{
  "n_layer": 14,
  "d_model": 256,
  "n_head": 4,
  "n_kv_head": 4,
  "head_dim": 64,
  "d_mlp": 704,
  "vocab_size": 512,
  "activation": "swiglu",
  "norm": "layernorm",
  "norm_place": "pre",
  "norm_eps": 1e-05,
  "positions": "rope",
  "rope_base": 10000.0,
  "rope_fraction": 0.25,
  "qk_norm": false,
  "attn_scale": 0.125,
  "bias": "all",
  "tie_embeddings": false,
  "parallel_block": true,
  "extras": ["capped logits"],
  "init": "normal",
  "init_std_qkv": 0.0224,
  "init_std_o": 0.00424,
  "init_std_up": 0.0224,
  "init_std_down": 0.00256,
  "optimizer": "soap_variant",
  "lr": 0.00538,
  "beta1": 0.95,
  "beta2": 0.95,
  "weight_decay": 0.16,
  "lr_head": 0.0149,
  "grad_clip": 0.5,
  "warmup_steps": 200,
  "schedule": "wsd",
  "decay_fraction": 0.574,
  "decay_shape": "sqrt",
  "final_lr_fraction": 0.1,
  "batch_tokens": 262144,
  "seq_len": 512,
  "doc_mask": true,
  "train_tokens": 776200000,
  "steps": 2961,
  "dataset": "wikipedia_en"
}
Each number is 500 + 50 x the weight over its row's rms, rounded and kept within 0 to 999. Layers, rows and columns count from 0. Numbers have three digits each. The size before them is the row's rms in percent of the matrix's.

# layer 8 attention key, 256x256, rms 0.113, rows 55-63, columns 0-255
131:488497472502514399436469556468585528455441546457531557416487525457536427541599456516464514535515442404471448605543561450523537531522494423510481519504556534581465415466439479502447449459473502590450454551512471552474520424527429546423512531485463470555517479474531522536479562473583502487473488522516454504457516571510472594536520501538479513603476423548529487461456513462488549519547501447350550477491436558457490543496566481529460503469539415626460522456464514489588548487539492451528541477555465478573544462546442358472441612453517441490435537475567464456554587453538590455547568570576417475496549495453504462532499444515485474500522518488435588489522538492470504455489486555526594546641545441529508586589514528576466387483508629504434535541550456447537541521470579
131:562505511484458461486439480528473513490446460512503491599509528543511436571489481483542460497514572402443492443518540415414447571484564520517514485475412581561480511526434530479475564546515533599450524520501483490459478487570507566612537524500451553481511522517540494487565552525511517510548540501431576509520518493429415480577462491519519543475580469450430518461523429558579479549576451498550458456578585522565527507529487435347436550488474497649577528468552536437350488547372539507502468503419465440486504512474565497453533518495539525466517508522417566534451485412445516530517517568419518506511440601499552534507423464507506393527513456501542508437455473524389526434509482420505471449606480480523496502510589536434437456468498446472534558484516405466494372587451610
139:550537438515544573457463476535525538489520564413496529396447540540498527525535479439480491473468511480462529474633489571461457544385491403436614502510414488511538443556528451494573443456491549527598464517502553443578465415335530570545431386468455510528450539508556551431403542471539465565493545559521472524429615529486557517505525499466509493486484510467476489485458488395471494437570467467559494601544537511437495421503473557397543495405482506489510501522484546547463585528490537596503499513578483506549525508431479513470462475545462587461508618590474523435533464576550542558483502477561448424526507560446484435437509491401453486470438516614527474512600485563494363442451503549472504489501509547502440505470519515483503523521494492447503551459492458534552480608541551
135:437459536402511419487530533478510553388482558478538475557512495437501539516463559454454482419551557543555552417428429512602583547500414508520448436388461474481467493524422441544431555539607485434534420516456479513505604464488503539488410489447449572523580474590533565596480498512543484449492424456462550582514633470587536559491535470462562505494404521599444495476502501523516526571536482539545495547538475480508489517492501502542478577555493554482507495439486426519497595482499507630480529545405507517394531547495391464434516501521529480476585482528474543465536412528495519480472469411451571539481543500507502528467467500331381475509488504446561537525473586524470562548466572580460547482456558486506479553504465436589521471463491513506506438532528480449457470444455451
133:529481549485492452464450495497590525497483469532548447559621412475495530464437570481504471473524522469565552437474542499480447431562528482594508409529571457453537587559509417520432486505489520496434521540450600547578481573533405388452592562497518578419457552523526564420496576539544537484432492552517542486417461482466515512399491495563599552520527469435531430532551500453503505462436538516470531575584517508520546387506477462437555459465526490463414542458556525430525596435496524460494555502521444444510528524548468454481531589369518387406485465509516503500542479562621537581510518388495552543492464449462483441550449423433491563475460549563398512537445524505548476507524438463523536492536530590521485480483512564459549483462486549548477492405456511506460424477432435
133:564471518511443507459503463556398453480456532516455496426453525539496495487509517519550607448495523477537488475521438542513490506521397503564368409507515405565472561444519446492490526527509589496540518543479401330472555547533434562482363509545539483500458537510514503545559516528496525518543432490546459502376522486480442428410554518500482547524514608571513492479488472545562602436505457529528455494570479540413465527506553489523524496517561516528499596521537495478499583450452589497537401425534560482549436555540482473470444579501496490596461488521594510510552603448435504480415522459401458522564504480511566446474503477448539473486470476524415528537555491505522427472459402394570425474490519601542542521578543522428481479507443533488437509495565407496413533434567442
138:543471515550497533501511515407450593417469555545413521475436442540486567531575454526438520575492359517549514526578507547567512516460500467475479508509418524480517506518532506505538569567473507440554476507458574542381515570456578499515510469544445533495504480524535501513516487485552503494524582533490530503458478468468480554518447486501482513517428508432603499431489416522469471474461388540568451577485522489560404592464491384529485496531569522631514490463475498399447532360568566500526551584376453443479479551474470471441446454520508405513578528535467505584522422505491540488523519499579486474508389506415515501583504468469482587550462552466459544447443444489512453512672411490528447502424556537559568583514546469569530547501551542454515537475565499454515534508464575
135:476429541519473507419411665493527493481446548496585452514498623483484498518521394526553489487478515561544481477454574477468477553530447520586471492522567460513579482485549578472581491521619534442606445538504508554529469481502473421557550444523579612402546511481520491472516398532465484495583544449435422509526489497494500523504479571541428535583410467450479482566405526419466616504511414523447498547479540513500477361563482471489594570541519514480570475487555540460471550492518451416471425411374524539566521438502552564504502513505491500478429535440560506485510554530427561508396413427494457501440534465476513563575508508500440532487585529441480489558527414556483461543485496439540546524486543484543525437469451466432477540496532575515519524510491451495558529502417446
145:533488495600588464440469429539508464450500559418429437458462527458506442478479462544484559525461482449470557510438517404451514482536469532559461496496485564393503486581488476498427410551523468516549491471510512506495406496503440446582408518608502554545522382463591520537472425429476516496537520495427517528408402530541562562530475395438623355591488500481574629462544473501447466524545521518570520453520462458512519417529488409443489466408509488512523516484519515518577429550475426437544496549549526441491534572521538436525504419455498548488506491603532482544553526545498457539606541473501552550523520513544494499550709516526444435501471475444470483525499456517543548505582499535527519431515552475490556510485495410531481508554561518490423434527550470468513514513510428
# layer 8 attention query, 256x256, rms 0.11, rows 56-63, columns 0-255
125:538560478395433474528425463464447545487439515434514496521544451502533447591544488544482465440518546399511463446518498395393408546467457466501486457512500512544401444533568532485565459426598545532449527579522489565573604498507500545628534540602528445471491543468584529522487482542544488470490576462489466528556511545509493507507421424507533450432603512511519551473450474618506470503564623503515499565550599521595504599454515445519452513486411471506529513391473421501470566580563522641492492530499498545550508604474531526454524479478567499494558489596432560476568460572516475463553492501486536525461382514618554478480448509510448461506488446448482531488503500512507483496480431422524478463596427514537442473498545523429571537554453571476465525521569442484541486528497526
131:507531473536533584482514518584521504508566473471459560475497442500501529451433439508583443380463468557451581478636482501454519524473525408454499545449443450464438538539473535483576473461493473505492470481464470384554505512427429551527476424544474501474567552535509428570489503542459444457535510500531453435371536461522491522555426492501460456427453525416512526468507541465527578474512364553403464531504474484527486530457473443469508475609547574488597561493425521465509526496480478418486453499506530547463568532397495529422574510514463547399468592580365578521518439482466430558450532522486563498495578524403443561474511567444485392459437469508347495487548498459444536473487541505402525561520581461485487601524555502485522483484442559507569510516508431450467497551489460
128:557537443422483548345482499485467482518561506491521482547476482482487526584457495484489555485537478453553488399503419547597547436476503497459451446565485453549465525491482614554447524552507444488481452480513438431543524570455512609602408560486533531531460484499451547545442466442488514481567493551529510667583618512534469510485511564455507546516454499575522600515457535485432584529527507424495479609530531525478467433528478472544515561543501484452509518418497454603440490425504414504508513441505542479404503470502488455505590519346537553478525587468502544523463530521557559458418479487526582536572604512517457543511482426432546508490427556527638607529490509481555570469558578564453476518514555547549502437477458525514465486516477538482437495550508554456544421537507536
128:453555489548538510482554485530410495482423486564426565501451495500498523485495491419500487512453588471519569486474569451549551587501537486398476539495484503576612505630420435533527472467464607470524450536572483528584427455532522454489489492455501562460558580544501494454475451550547510532524567535525538398497564438523505564535564544490542475506513442396501483562567518411521523531532482526470525512559496517523531396594444482541485535463451464477457556377501582575495526394517415498464480566431389492442539529563461470537553617415529544507498438499531449503532485432455571527509486463525417548478523517503578502584440425488554472539613623432429529535491576538464610542539476473498536546511530494570582470490532575568539579493482474519543538511450503556488429452493438
122:514513539504454553595496410499457534475448488510527508423400450534450448477451560506584567487468428517535477459450513624456485605477456505535460464576555429570581485460492443445595514539466522504505514418538485437522508535419591539557512444412571436457494554485507447554548492511624470555457472585530433427413458559516554464437527506477599497434493483466601484516504408525522522445578568514623462457526481537465490369473443504492540467503495505541507541503524427590463492533448478490527514519556537494490490549483529558515501479515463523535532535537513462612466571557531511467466565483476498496537536458481621524539507458471399480544486467441518601541574498544545583503525519500581423503430516606484529431555524488519423527455413421577430486438487491590422519446552455
134:489586453496540496535493489445554628405579533498415516543515446471581493570471465468465440435567474481492529512562563571509579518373527460531497511451491524471443503429531473570486544570493537474495481541466501588431406386472500487546580525414549555457572547549543502539505425578514457520509498568587476523400496486560523541513452429565407472528458505471565495544473507540516443490498461488497580542542560585470405454475380498515492459410472520485554465536502472527498520425596507473590610559489486440538456509547481480540571441494438499558514545489497649505455534554502482478498443557577533468514436466469586457445523525476448586558579501449498491458411419482569486465542463487478529492440514497554543580381503523552551446541474557527511576579531428483501548464563510
130:507527577527547506428524524454516546613435630535599447491554554569492517536589480484600522473515471429620478401525542540464549463513385506496413507498531521590524486557520531550599472520604477484504539483506491498464388514506503483533582493491626634498527518477538418452519602428455477490500457550425421466494461493456485457466467531576565488517472510440494512449440480500565509545444464588481554480452545509503523438505481499507538514481524529522481471373464549470535444466518438452414520466479554470539489475478473525494488507553491545517466487487542483486492541453557504612469486494481532404416518446534495536583499559453503566517511390533507485507438486522468511513534468469618609451503559588531548463466584412541528626533440550508554573532440494399557514585517447
131:463547520546516488497465443522639480534505547450565537453471448432565480460551449428523444490421496527553441473379412466414469420502505514553494527484401447404412449537560486601523475477428411507493494448508567540519522433418517486417382452556384511489522410446508499495463484440505512510580456532470474494425518525453553529520468538449539454574596478476488598471480544560478546548567511512517559513455491517508499519593534504512539467437430488503464489530584539534490412481513397508535469591422534487511461568552494533558507470367453516399508566454452506504416550577479547510529512530490457513513534510529543432476587527491538444568566496419501546434527498467554452460592505483575591491534480409579454585566544494582545465582480465546474479463423444481506504476542504
# layer 8 attention value, 256x256, rms 0.139, rows 0-18, columns 0-255
101:482409546444610541488460452433450561508548459510510536458540511539490520483609417452532521508469547486541520545477547520552530496489513509547557498565437497473548377503514534485517413605528456511610490443564516545512592443528482483490625541558476557465546485434521502469500508511467385437577486490548553554535515443477476514550480441476533496482555457548452525535479443461442555503575587525511463506469464441463451485431560453403507485515473591534473510399446454490570524515517528454527455585446452550454470490455510488508424607523493496463415488447558573480542580477461427459450434492550578636527524479589462445518482554477501445506400422559512586372479607457532480532436427549426479485505488551455528446480540492490640514449437459455432551506510496527505486404480436
114:520454589533656505460477520527531436560490484473577569503509527451542546380499449522573534497485401470541545561453506436503361469460483483491495500521443572547520494479540421550475475555488494569464549483388523515527531588503500490383455471511434508499536543561534520564455542551490437538567511545500530593478553434477474495486428482450564466475514548518464552438566487532510503438469557567488530476493556541505542507480463443540461572487458480517515538564449423524542491579570476499497492501454523522465515471547536433433512420549556369574552423505515413493538550507466484520538458438474458479551426512522502581442474624434520455585454556466633509433469582487601398471466515529523539386459510617399462457461525466438454444544499554514542482440473508472546530582540438
110:391565508551520527486497508518476540507590498479502405561443493563509521403548490467443568416490552507552433566457509516409412557467512592522517529372563481439537620547427554459515557436595495499502619410492482514523551496522488534523456488488436591445515470482548553495462493560458548546552504602473452466473451549409512522472538470609503628386465424489519572540554432522500506497570499530534474464493537583474488511599451489532508494467436479505474515530572568415601474484571479456470517489516481454574448447480471493492541522482416495489582580525490407474502512492539500463548462505618416556509558475518482651517543479536495505507528509500537526521547363495499516527486565525536375513479487488483451419391492571581566473470497491452483517481494517470509458470501456
104:532446528575456506547524424436516508489518520579477486431429556542565441452510506494441439467404516526474501435401552472488556535562458497485524463513538461418459551559469522516440533493528470434498574569557471411531475438557528498449586516437519532508508456568360547484547505517437462488551478444499498536478557508426455549514586453440555459492512430530496510515415486519554478582519586550527610544537406479504562420570416567492493554579489488489586439486424431542503522452549380396486499531645546499517551538512514466448496435479518595410481413485574565594513552569413524560505415533529482450479468503530510545504500544441494489518502428509605547468535476518498408542449466574435479525499541543487534489492443538412594474496469530505444452513559446501445549599551506
106:444532456468457492517465534519485528472488470466507428512586443496410412502569546519409511504462524441521427502469480503496465508485570524477604487469393461527538659516516465468596503501551401532483578598551512497471450528390556530494478469429496543541542451481560571525514497505468491546478470400482574484480505607476565511459432523488474521460524485484465531498498496463422517438548527514492490357614459467451502398446644509449503506534454574479436375498503576530422613461466490543455451474484512508468535448525527439489476442424480444564478521489477496457497541555355467497512488470465438540507473448592486451483467422459518528489527512506508441511633458464497456485550513520486530472516415594501431550502375458558589466470542575527550415470457473460435466560521507
111:468534489535470376519536500567553539449503508505463510547419457540495492607507464612596516455553514466491509429471507447513468479514519481523523517523494405478487553510474458439477438541448582505540483568508568453485410411514521463405468483563485525454573541468479419440405510593339509597511463443473442488532430533505352505525540477540506431438555497526490569531565492486508490494555504520416612483464540425489450475508490508560486462478475481488458527504432548425508501486451529530548515678523561566548415514456440470611485486480487515457556528501578504593464504469472511441454442517604542506593521493539440512384440519532536495587537482561516645522489479502417490478511499448548596512473491414447466541512582492541445426454519501545468440528449523473465483532524494
110:537414499509418381498492349513480466499527586444473423537439510474538527492531495539388379509459533498600558522557543479455516485489487512608530471473504583435510502507469583557447430541496492434474458480438535552454511530462512460494488519477573515486598463447473493528406578529544459443614426457490486578542495484472514489469456499454459493562499551557514555525478477510493550477462420597525495524574521445493561467522570450526444448465493484450485479567640496539515574405520564523491510484543397471516457421544542555446606473505575542528479499467543521553470357455443527418460448526497502488497461463538528493568484456570521489432471589577455530473567508571526470485588488537385479453610550517451426570487485486436606511463449513527480565523543478490555526525494573
108:499415626509513433427560524603505477554443612445532564477579528493450517482523482487515474493502543440457642495570508448471540493459495441535585528508526458551466418520511601473406393497475469470539576555425486474485514573532499491576552524518478481590492532489486523484461457533549477490508454516589478472469492508561501440368545445571526525502489540466533482435464548530435445554469524578550520484545568524556550509428494522541462482582517632551498503442524421509468477526574458500535436477510481551550444486466479563576498512507464489553447509487487501570512470459512489367539450504493469430499482516538419482530471464574539398451518577500629519451531468481512502554478360553492582465402504535485475488396485513565587510514536535462568411452551519431502448487636448
100:470518442575470472486436539611509433497429531508456540461508449497481483483412410515436535562495419481562572529566468548514483526514435511559517446521577538504500521588624465513587579486492378494464510447562470463480491435520472497502585468490426523412479416541398522479473448529457486463454487448491449494559484560401553496484438514439555470496532527484648553514545501563546571488519513542468540511541438571462529503385473570534500461568481463468545488451503525478467590410422441521521516472377484498503537513504470465418477555514607506427606502477508507507421505437440420468497472517505458402566568556464485576479502459562446481500482445552446599483573492468390481486416509577472556503507547503493549559579483592508557443502469439564505480493434541596531540518485573
110:480487528464479476465474527534428531492484500552515453522502461537601427506502477519591508497453497475491584533448494531541448439459507532464584522413555478532355522527505469465501485518555519565525538508598527405462545513510471529494423470440548394461574461610530510477483539518589561445591517537509459566492538506490411550501530567523504456413512529493497553503550575367431461498533517421528537460519378518578504485415467586414455559427453504511469452505568455466470499428488504502522482483422486487520525539493499609515581497497433470498458475501468468610510507490486574488639474589517528573443567589573482455530487467463581480482555478441531452471544474527518531561579480455434475417497480663503445558479465532468594397482480520453475563397510441593517537518551518
108:493559606400426449452540428474537573494490507576597435524480499600517620468386527473557577562466398667466507428550491484490509417471373531500627372439481432477434547571560469483479450492518480460609522549499456533469513481399612515509547472593496448566489505511539523506481520529441500569531450486523532588499500508497440464465506461549455498574479466582534501519551495544472457520502516446419478519483485495481513555437495490534574495516440492485480522419468543446502497495519528480464536525612534471521566476509543540479488530508566450557532450436503623496543485496550490528479505534484506556446478474448430440430518482524494464497631518455445600434511473472489510487446520451446465436544507543403520490427541493469491494579595441464491569470452391475460515490516456
105:422575557507477504519461512484441487429529457548481516506552520551508549461425455509409511454539503448428460621520494470536501514426526447569558549465482581550507516405498485413469428582493525566541596525501475546481505446521488507529503530642518469521413451502649568489459539558562563385496505513533481580535424503400670460521527523437532508493464474478524456487422523517526480498457498472530394548557418513541530569530417529481527406443415386487481565583525549476488512553429517584526541498529466517519519493477410512491502546462553539450578606535519542548538537432581485434465485504495563477529511457527481481415481506578558514549490518465519495557446465576578483495461484468427443476391471500457542478478442499501471557510532519550466494544506555367491560519443416
113:411537500500530499422466520523512572488571428542475530367520523498482479451525455354556474537566575502445472539520505481477466450522530439556572471469512478495550478454459402529554528536499597473458513539419518486545487537473526443454375499522441377516549440568433440475495461435485514463584528500573489522488492476544333529480522522479476614568481509492540536584493438468497616622455522522615536491441445443581522493524520515521467460458413483550572525484605440548431566551512466510491503477527598532481453506479500531526476461569440463465487486445459478470485504532456475530531501582476564461404492510495519480505532467662448460556464477399437538527591434513539466633564429551550441547580505519467499460463511535496537505428523499502484468433470460458519547510514515
103:448439482498447520481497530454466463509500517444457540544479553423547569533537495490553534497505502431480455489459407461578409477538553456525460468456568538474433522538623504349465489461519577414533624514410494540464467477521513475597384452532504485483401504535457552561526539565483505463408560482518532474583489557567462450501451542488525519527491573419447493477551476484422457460419474508501533514474396459517556491507528482528536464524550540568428540538399540534519411414513433501502505511527430455529480497464493490506478524573445511496522536586484516508532542510480566503364584484427534476391546554524469522579479514472544555510497509522518469477495443446460509507452418596544387525566475506578362438514444544513610472491550544504435617540549527601585553488482519
106:604530553505565468532540516522407480459487420464468550560406428611417643547479535507519525548508554501441524487521517498419525560579482491544491494496514500633457500479476458409425515482589525471510464565523517472506557545445513501410459567465580479454420564470449471509483437475508499484564498586459624434509545474561558510620542549479511517590501418551489585450481542493380517468494473485475463459542496551487531468526460548473494521536520491445498561530542539449433446493481434496459452624537416419473439643545601500474490542460493470471513489493512482547484560455470504531477497475466508427472537522474508482492543488549504400558485535493404445529487456441625531456533480632520488420474421512417590583497446507511534593519519507480515444513451521570457434539505508
110:476501534428437499526442528488587471520489546560498511472586646516474432478463504544539500373566498450568568430539532448491393401536464510431538523503478530444471540532521551456479557472412426473416530525470513498436533444394448525479501461466489534490435571450569328507453454504504463518611520527500475413532481565577473476454466506475456482529515521483584537365486482526531526596424478511474399519467519528474517520556428571498587375522547464516408535597557539507481440555522510456488554562522575496499544497543495510426535519512467529480444521479520517462467479582590443538545492552462512543575557557481571493543493595489492470541451501606487453459538481457521474443425528546473511532430504479511528435559483574539443579584427560516530395444502543454481468548479511
112:466471555597494488536533539490570472469417497494499423525517425450513584461479505544489483506558596487457509531602502523561446545616459441503615446544539501449561477484500519508538535497464442463494474522420438558504500545471546480513464464561494549474566423464626455527528503424568504533578458591537497485506430562485480448437454583440504523503460534575540560533480458470580460485512472498479544442482422478515465539499529471384483579548551512497586570428558508427378505515463451500583498602450475460389468434463533544461498590414463451595472449565534519499479536521530523510474544564495597459471503432506475515521417542506430579487346442458488524571448486440507489601456583444495536517529616490525531464524385413455460528512443522463483486514486562510537515509581503
106:579437548453542489512449437474434499423466539440545484453509476539469509522448586491514420470596530496484500432463529615437418477495474441469503488586493412494476476469477492532517503503492473497504495508541571444557453450523501490563598521452544413533525519487447554457494528470396525475532441336481555472442519495522567474506453620429468453492473511409506575474548552474556529456555503482415444458510456472494559551463475511547543475502509536484482471538530439468537480549550561543445468588533584415502620432411469485497499556528557564491536465529499488577461544448472496461401579462408525481472483453476588567517528579571480519510366484493613546556499500651474412510467513530532543522522582548545576519458553561485540528479468498528461629422509452503540532460525392
112:497446424528503487482466576530486438334458512447481524500482513496452486551626503477548429514451436498489526542488444464498425475549537558502527552526443540511469520501525487523525513515553565538462475542569491582567477465493469470354449516486509585537536544575526584476508527524464518450466554577470550491492438513493564499518477391501502523494441584495553589511446558519401598496470444509457494447453390487508510528547391569510454403530553544540602432499420525525552458521470502505422525514518480496489461491453493540546538469464569460482471432525541493506536533529437456540436507507464518472540472491609505548540469495513478395505574532537457510533427446445409512545529501522486508492423441631442515541646458505439354509387442464446622559466483426570563458501536507
# layer 8 attention output (transposed), 256x256, rms 0.128, rows 0-18, columns 0-255
109:471491478552466452499527479539489472561511592533484445445479571452485529447418522491502492533509496439525513552449504578445491547583627627438522547470487540531479538432540526508553484425484496567491483501466522546588455563513489554462423502463467512514388485473412539467502514479451581481434546480421552538599498490514459459478515579498439479533362558526506473540532518546497459561482544544543481497480515585485609491475450517536471484492481447503600562457475594457550468509527475532506581459573546399498512526569464517475488406456523579503522505532505540525471420468404636533401586461465474470538470563569512536513475412545516485477543575390493401542484496500461532506509558535369490532553488444473445650545516512500496564561477593543522512542610490405498611474485517
119:496575444482507346536451478492440469463433583591481384505533502481553437538553456495441492567514570568498492530520431549413508576536523542497506463491491520458454532437463588520576468519573493537597420540493468499513464588454524504468488564452567387514535538431560449462538508517465508454537533528528495547496461513583505530420567505485485572422557425504491491506472520475372484495505448535559496469485565429559413482542505471451485434515516632544494573506495503521493380541502516538432497476455493550540543507431471517515496495475534595467550554446605450549515470415550514554539568516536507433498562528490473445562485551526547618488521537518381435555614619497501420478568413477462498564508588387506503546554552487548511561511435475548539567512495507478591521476500506
113:492468580484309553580548448495458435486484539533483482492583487489503501491556535480474564470497469556506555478555496568518484498470555505483539639440411595573543369457461513611464497579444480510511541469475525569447545525428494489539541490453370422503577497532418477530404575474485466532564576444539567442420530569520523478536549455487458410476499500489469482461533468488461408511501488557528493441481539542516469495550454528502473534461539482493480451487480373497499500510452541554489535591477567546449485500444517466502455536563502373456526482415463496574548398471465547545517473547452484577512511485464547492483524541545524523434493408537531541503474588543494558461522522513452535562552531494463587561514516484550349565468589471477460423491512633488397483472552528
109:541536428519522524478476619540477501374535530536476524426629499579372547492552407527526511515515506518408539439540506578522462469453405526440553491461528505503475536532584488583481540586556516571510403548485504433490455606538455448462484572593472470452503513448461491594451566579529462519491482456521533499422522399548539402465454456447565538501562475592487480444483386508501475436536516551542537557511509519488566431449495469479462431484454499516465396496524509508568477519516483558481529478431512459461424481496492461444626469585491506498572482611534418462498459464547526402480616523548449587544513494539508501403493490548465383451556578488537491512556445455502455538502600446569538418485529534528505586503499552482447526539562555507545476539532468473510468482491494
104:483475495514504551568482510490490469418550462508523525420510533460557484608326528541551512467465575522456556531578493457527475507463560502535496530517421429524474545410530465446353503458505594526479583511464539382442565558529468459493485514495543398440491462465518503441354516498569471487613511570451423464537490416536429519500525452474544495546414470480506438485501475488546479462473588479534473558459482488439454515485430576622601505519506553561504524445529454468488498472538529501426455525463614572566440459516506384587456452525432454441444517540483499499479465533540449530551500392486547420576525506564455391536531494541470472505531479459478553502490478511473586458534458478540478482507537575404563495434502484464476530555465463373517527442539585485546542455462532
112:492505492494555538516519446493462464510502552548454582449575508553538644491418453460554490444538521474508552499490500562532583596482514507567496496498496488584618472487487572509543577497576474506459449530516630462542483457489512526517571491416424486513510441476440585542537380572496456485476461499591562504531524505565552564470475548424633443490442438490501389513522450534457515494428489419568418442549484487441485506419518484357472483521556543486488487517477451536508602521526436472566594455490467458466505391528487516413518511533408549568498522452486526407534510531509472579470452427516463488462495462456543546561511510496501492392443446461445417487434537484627529508500459520456500529562542532451521455438471455406501505550503399468445468538496566511436586530400492
113:482618516531497584463473541408528538518488574604491560459508490475533456442552532484538549440522552489451498542579349568493518528525399525466565456568524433437549462461567469518602546484495502522510438549431403519526423492488474387466521473524480445439411550494505470556531515547563486431391529508429519519480510520514493557537505392545504462502509415502454507492571480586442570511458529446483527538365494481449511468572437513535541544435608478594579548467484474474504497522425477560511583526575545410509475596463520399536449569518548411426503498498518496504412552414439432526473527512454488533545473516474397415472516495468446513552494616473476482466422487380490544474430437493509435432533489511483475460484452442540481515464521491501564447473510407534491519459523500
115:589589416516480504494534499496530518490466408536487435530450530471513471428512533543482562504627453536445507511457513466502421512483484540548499661551468485330512594499529577604485555553525504516491462434488453529390428479387490429472490525576582452572465572462592525555558440510502492503551515505524473480582474554527522502525455466444448476489498527605442465554471534551475526498496477504540516553489486495408482491491473500483485497543449496643528522441519532508494486484431564575516581478449527438515469466466501532473478420513574575554564428467440515364467553574539606525540572497533453407407523516468490472518575518433462480541578521509486555481449510537524535478470559433538479513453516452507533569457558476525434671498543592502442538439543498513524553462510482
104:567483514458418497466479492481416511501539385469488435515555484587487630483621544439456478525449580556455540446536509497450539524451443498445462530513530416501545547500546497520481437528459561507487519534483540427520595459451543575397466527472425542502574552501611514604584492547551501524474460540553477579425513533517542491525557493529488514513505404543499464462517497460519488439503542546540490447530468443575491580530567474479526486453549488536483419510395504382582444559544555456478526463448530508564470472446560623548417556458532511585445513504517405547462472593494428446472455458497431529472424553568472415530485550477440521398576544497546407514463547454495631524484465531579511500473482440513420474490493413393493526506502568504579526480499439480504519414495558
113:481508510548489511436460506532589503486520433501531470507493462455409553553411491570454516475522508453433468618528600544596454506516470490512560539476441460556526536504519541495421611555531548450484537546498524437554596490497456379481534564451496465521446605426537418457547481581408499519452525477494506528557447517498515446462485424409521417488467432494461508532456403604630557435493431452487508521522636481482555497425515454487432501550570404549500483433474539489476487515423513542460484575513517480509491464458513509465441468534452482437600565447536523518443454453491502574482466433448509450586524505566488449465470558510503543484534499498534604456581503487444452464437496587454516439487547459469438479554538408626434500472545470444514537541603519374470519462513431
105:521533481604544448449517612456515539510500594467497580562471478575515508530483421488523469419472528493530526569413491471483559518551542519483472558460512562464550534547547484514486601463522483478420504456518548468505510614429443479501501550498445631503478531489417419396524446576497540482500447538527474503510440525684489528386529529505447473496526553451470494501480518554325590487409564532506487425437576522583510529516539519492496499543532531532503515433433521431497542501501461533559493549556476584487464511617450521453508415555457568489535489468504402501496519514489480448496509480503518612480531558447517495519480470441481463514463551577452481447521496531474516472556641479562442587471500493543578554449493458523538468415501581424533392377492496484409468526505537
106:440476537458507454529468495502434502627457533523480566565512491467480558518558569555517552505463496488449486470499457575504486433421458546488534517533531508500568517590522497534491569409497408497415501402441417523507466461494509432535444473507530508429594512492592396456593537392525485565489442454518573514378540513498485511546590620494499586499458532562419520479513529518496428558502575479524565474513567443459455473448493490457515631492533491477563544451581515498518522416480487529425516480492585472492424589546578578426574506514499510436413454446339508422444469552472560537478511470462553407436474494547520633512466546519532505487408418528538477470537579460474486457503461436534448483529534454515535562517504488568438469576519448505569534484500541421501431527502534
113:495467522506490518620422530515484471498497517524555452549511462505467533422509533522524534436482495557559487468533548486480491530562358549496459551522452501418447462445557564517556504477487448492480514511472431519376522503483537558507539458499539478525471512503497553432580512487544455516545542442441417519499524542522551486439509630555524448542490514476379421485556523456456527376598558394532476499483507546438585549450494556430435453502523412487508532502488494542523414550487578510439571618576509509514571475550439417491484538586515508554559539502615470502434569536526506350574512532460576527510561591556494449367492463439480545461544459546501466471520563450536544499530585471451543471471538549423441520491580512578561479567446470433512523468587488438521459615475488
110:497413407493402500470488453454477489568496534538527545473533533476493507478524518473324578380502502462460411438530510471392520539419503476412497518496469556508480553521558508455502495538449476485519516465515436493448581591514488558465525448524412420560501508477509504497446489449522588470552464454475500492516503607400477608466436439469601557434548615528432504518476462584571578526451470474487463498532534490437542599499548359488505551498537524467479480507628566484508487479482589510546478573536500472446462557503520527645565418497490469536457482520469477484469564570528460510527504538525502555529507616479545501541489465472521523501461533491471528519522489534451535485484585509407535294549465495465474512475520513510412497523538475432486522491521589527414531593474453
107:554454441546507482537487604467471465535565557472404543457591534523545459421591527468574461500480506423500376579478456572514477472494524471537543507480372582465467516509446420498465520466491492487602509541388463429526400447545512502497518449522546485441504540494527471499490542515455506522537480498552431559466470476532549518537407513457460419532449540537552467537432584490613536391449494531395453509498513495537397457433589379537502515506558519582503565453531539505471562498507477534499560390464533600495551408459556516463442566508534534463457551399546599492501482624473479504498529584537512477464488506495513528460524507538569590473455475479534539532534480645415529592489531431516526479465510617495463448424550491498544469402475547529468503508504531457508508529531557
112:501503449541468507519498535555492503439509476526467555551500491567549487533560546452461507554496468475535490482484441479475467521416607486469384502573441494400438586525547532487457461501496462564495439381438486548447616454557477506570524526454558435535511447437551567527512497524540494459480433501648639543522492482468544469529419529398554556502595533502572512551364515534559489492519460513535499459477544474540471473471428474491478532537417502490577485504554554531577479467542494485570500638422479562435478610474446460422477586579541466555507428469495407574574609392453434461409495476503562508467482492573480495493510433480558507469530537486483468482521489514565547472482506515526499563507452511531405455472496461565570479479454529506413609476492494580408517449566465
120:544563542477481416547527511484495486498525488486562563522537530385481483515531493491487441516495474535568499508547436511572483593474400394527474448440481524512472549442442425511591568499477455553521513459413444665472445539506513641499500547439498562544599474520532557505616497511494553457513517486406532586446582461443522557511459462466445516482526387509487495479509587538554465485590586598526519470494601480556480533423523525426465544513503521482480532447456544514445581496530423487447456399579559467514521469458477458616526504481546477422501451472533590559519494509482532532616462445495506504584501498408532429483484526502437478558556543516503458517559529515536583435624485515460497556453450507448530510496522438434581476539486502549469543456477475380534459560447412
104:482527465545453505478444491539514490548549463522509508519558538423513545544505533483407462522445450471516560551506493449494489519551503518503524478389520538503413505552613531539510477549471518493519485465462553477531508596506525493478486522479449624526461473516539485542561493473496498516513543647577562593545560458496380538401501448551567493468565478519435423423497491392558556535522509412559466516398543524525433466447478526510426486514571418532517571520520560509418485501507429508489537424569514512574474571576464494529555542452590406544373514550479514455494544565470596460499421589618473567473536499608492512521556556534561496549576447514436520463463573447492508484488427435469472554409446564557464460536433506477545535511478572462425476568417489429434452534441591
111:573540533510590458450441483514501468481556485488514462491428503517519584322414544580522551479467593520496488495538520531525446536508455548490477443485522534445475375462463550537501460514443561538547486507471503470434498522553520585481470435473513419400454356443528420472426499492448555457576407450359492516557490501443471535523504466462461462513505438493476446576460494404614481511517485570477457451572500518543443502414566466464487536408508546415430647437503482468541528499519475496467519536476405537482541459481524479487509576471496520430493502525457534515370475473518510549459441478451489500598528543453463486541499413482416549467505496546518462479417569499425504523477480480544455493503406501505544462484549524499549472538624425422419565459454454421478445415544466